Each number is 200 + 30 x the weight over the matrix's rms, rounded and kept within 0 to 999. Layers, rows and columns count from 0.

# q: layer 2 attention query, 320x320, rms 0.0322, rows 0-3,64-67,128-131,192-194,256-258, columns 0-63
# k: layer 2 attention key, 64x320, rms 0.032, rows 0-2, columns 0-63
q0,188,181,210,192,244,190,217,214,213,212,192,229,179,248,208,213,172,177,176,193,154,187,195,244,193,190,192,197,210,168,203,228,195,201,218,158,188,203,190,180,196,240,197,196,187,179,199,206,210,219,192,195,224,183,178,203,215,187,175,174,218,202,229,217
q64,226,207,199,202,204,224,214,213,190,213,175,193,207,177,200,186,199,194,203,195,154,209,222,209,206,184,205,201,211,184,223,191,212,195,177,207,201,202,201,217,183,185,201,199,190,201,193,192,204,208,228,206,210,197,208,194,205,169,210,198,197,201,201,192
q128,204,209,206,216,227,178,244,225,173,193,196,186,183,209,199,164,216,178,211,171,184,208,215,194,216,190,192,229,196,204,212,215,169,215,196,193,193,199,192,204,223,174,194,188,190,202,176,175,211,201,213,221,211,183,209,219,167,190,192,208,204,217,168,196
q192,170,187,192,204,230,211,197,198,232,215,199,213,185,237,157,210,199,228,217,203,182,188,214,213,187,189,188,204,181,203,219,203,191,202,147,209,186,201,193,195,196,219,242,210,197,204,220,181,219,225,206,217,214,192,174,196,207,200,190,179,203,191,210,217
q256,208,191,148,202,205,199,224,220,220,209,223,181,190,204,182,190,227,202,219,203,197,205,207,188,190,216,205,191,194,185,197,168,209,202,207,204,205,199,198,193,215,218,204,210,205,185,190,201,187,201,224,210,212,201,184,211,211,202,208,198,212,196,189,204
k0,192,203,186,212,212,187,181,202,184,201,210,195,202,191,170,199,199,191,163,211,186,197,207,210,198,182,217,206,206,210,190,200,206,204,211,208,200,187,192,197,194,184,205,203,192,194,201,202,190,192,195,212,194,187,194,202,212,182,188,193,195,186,205,205
q1,220,152,182,182,197,208,202,187,206,203,191,209,191,202,148,234,227,246,241,215,161,187,230,234,196,206,215,152,182,202,201,206,243,204,245,197,214,184,170,202,240,208,186,210,211,185,197,185,197,234,227,218,186,173,152,211,169,233,226,214,163,212,177,193
q65,187,188,196,220,196,209,231,197,217,197,206,216,185,215,191,211,170,216,211,189,166,211,179,222,197,172,181,186,198,228,192,198,208,193,237,203,207,219,211,206,174,203,198,219,214,207,191,201,212,201,178,188,184,199,192,216,207,230,226,199,192,181,198,227
q129,186,189,202,190,199,196,183,210,186,206,208,153,175,223,223,220,214,219,173,182,199,173,199,200,210,194,192,213,200,207,192,181,171,193,200,205,186,190,190,214,176,200,214,196,190,155,207,213,205,207,197,212,163,169,227,197,199,188,207,157,188,241,180,212
q193,172,223,197,245,212,153,170,158,208,181,169,151,248,179,177,213,227,189,251,249,176,177,171,203,241,164,211,209,244,184,191,171,178,189,233,198,184,205,228,205,196,203,216,187,207,199,164,196,172,191,254,184,203,151,134,182,159,190,183,240,164,212,183,188
q257,182,193,177,209,173,163,189,186,193,194,192,187,204,208,175,213,203,193,254,234,201,178,191,210,219,200,226,192,235,182,191,169,189,207,197,201,207,205,196,210,204,208,217,200,199,205,194,207,213,172,214,192,181,180,181,191,187,201,192,203,185,202,211,212
k1,234,198,219,205,204,197,202,202,199,201,190,202,212,214,176,210,187,204,168,189,191,214,213,202,195,199,211,204,184,196,203,164,209,199,192,213,205,204,191,203,203,169,197,206,214,207,203,196,202,200,214,204,198,212,208,195,198,205,195,178,194,205,223,183
q2,186,195,235,237,192,192,224,188,239,199,215,176,180,183,229,181,161,206,223,175,158,208,176,170,240,192,188,218,194,193,198,219,190,195,195,176,190,204,222,196,213,179,196,204,197,239,210,172,222,197,229,165,223,210,233,190,197,184,221,261,212,175,215,221
q66,215,197,219,210,206,213,180,194,184,199,182,182,217,186,199,191,201,217,207,190,188,193,187,209,203,191,216,194,202,227,206,177,161,216,204,219,212,189,199,193,206,177,215,207,175,210,203,199,204,192,189,205,199,196,165,207,178,190,207,223,196,198,207,216
q130,219,204,216,187,200,182,176,183,172,215,173,209,189,179,194,185,196,181,169,254,183,208,191,215,212,188,198,215,212,203,176,185,180,198,185,191,191,196,205,194,208,197,225,214,203,226,205,184,219,190,173,205,163,204,175,191,194,209,198,237,192,191,204,209
q194,220,183,221,202,223,275,200,250,253,251,216,192,188,212,237,212,176,164,144,138,204,187,181,160,143,225,227,163,130,189,195,205,242,236,190,191,214,188,194,209,171,220,172,203,207,205,231,228,209,204,168,198,161,179,212,223,211,260,218,205,256,154,168,212
q258,210,199,219,205,211,229,185,210,206,231,195,194,202,190,243,208,190,204,170,175,206,209,193,158,182,201,188,189,174,213,185,211,188,190,204,194,200,196,213,197,203,198,198,192,215,199,215,194,203,217,196,203,182,237,189,205,224,185,211,184,217,184,179,213
k2,220,194,209,211,207,199,201,205,203,212,206,201,195,189,230,207,178,204,211,188,188,198,203,201,193,204,220,194,186,205,209,196,229,200,199,182,190,207,208,187,190,176,199,205,199,172,205,193,231,211,194,206,151,209,236,194,188,215,191,193,216,191,197,194
q3,184,204,188,191,213,148,189,177,205,178,222,177,207,116,239,166,171,182,194,155,224,228,142,143,192,175,165,220,192,204,212,217,174,226,190,189,176,197,251,187,209,203,213,195,176,223,213,209,237,222,195,191,196,192,287,176,173,183,155,267,212,186,177,236
q67,194,203,197,203,200,203,207,162,203,213,183,210,184,195,175,201,165,200,198,167,199,171,191,223,232,188,195,190,213,195,203,213,201,198,175,180,196,192,188,192,204,214,198,187,184,188,194,209,188,207,200,192,199,191,169,214,209,212,213,211,201,194,215,206
q131,200,210,191,220,205,200,232,179,217,210,170,217,218,165,181,202,216,197,206,151,184,196,228,193,166,199,163,189,228,208,193,178,222,142,231,200,220,198,212,190,206,200,190,215,240,204,213,197,255,222,190,192,239,236,193,171,209,212,213,190,197,197,212,210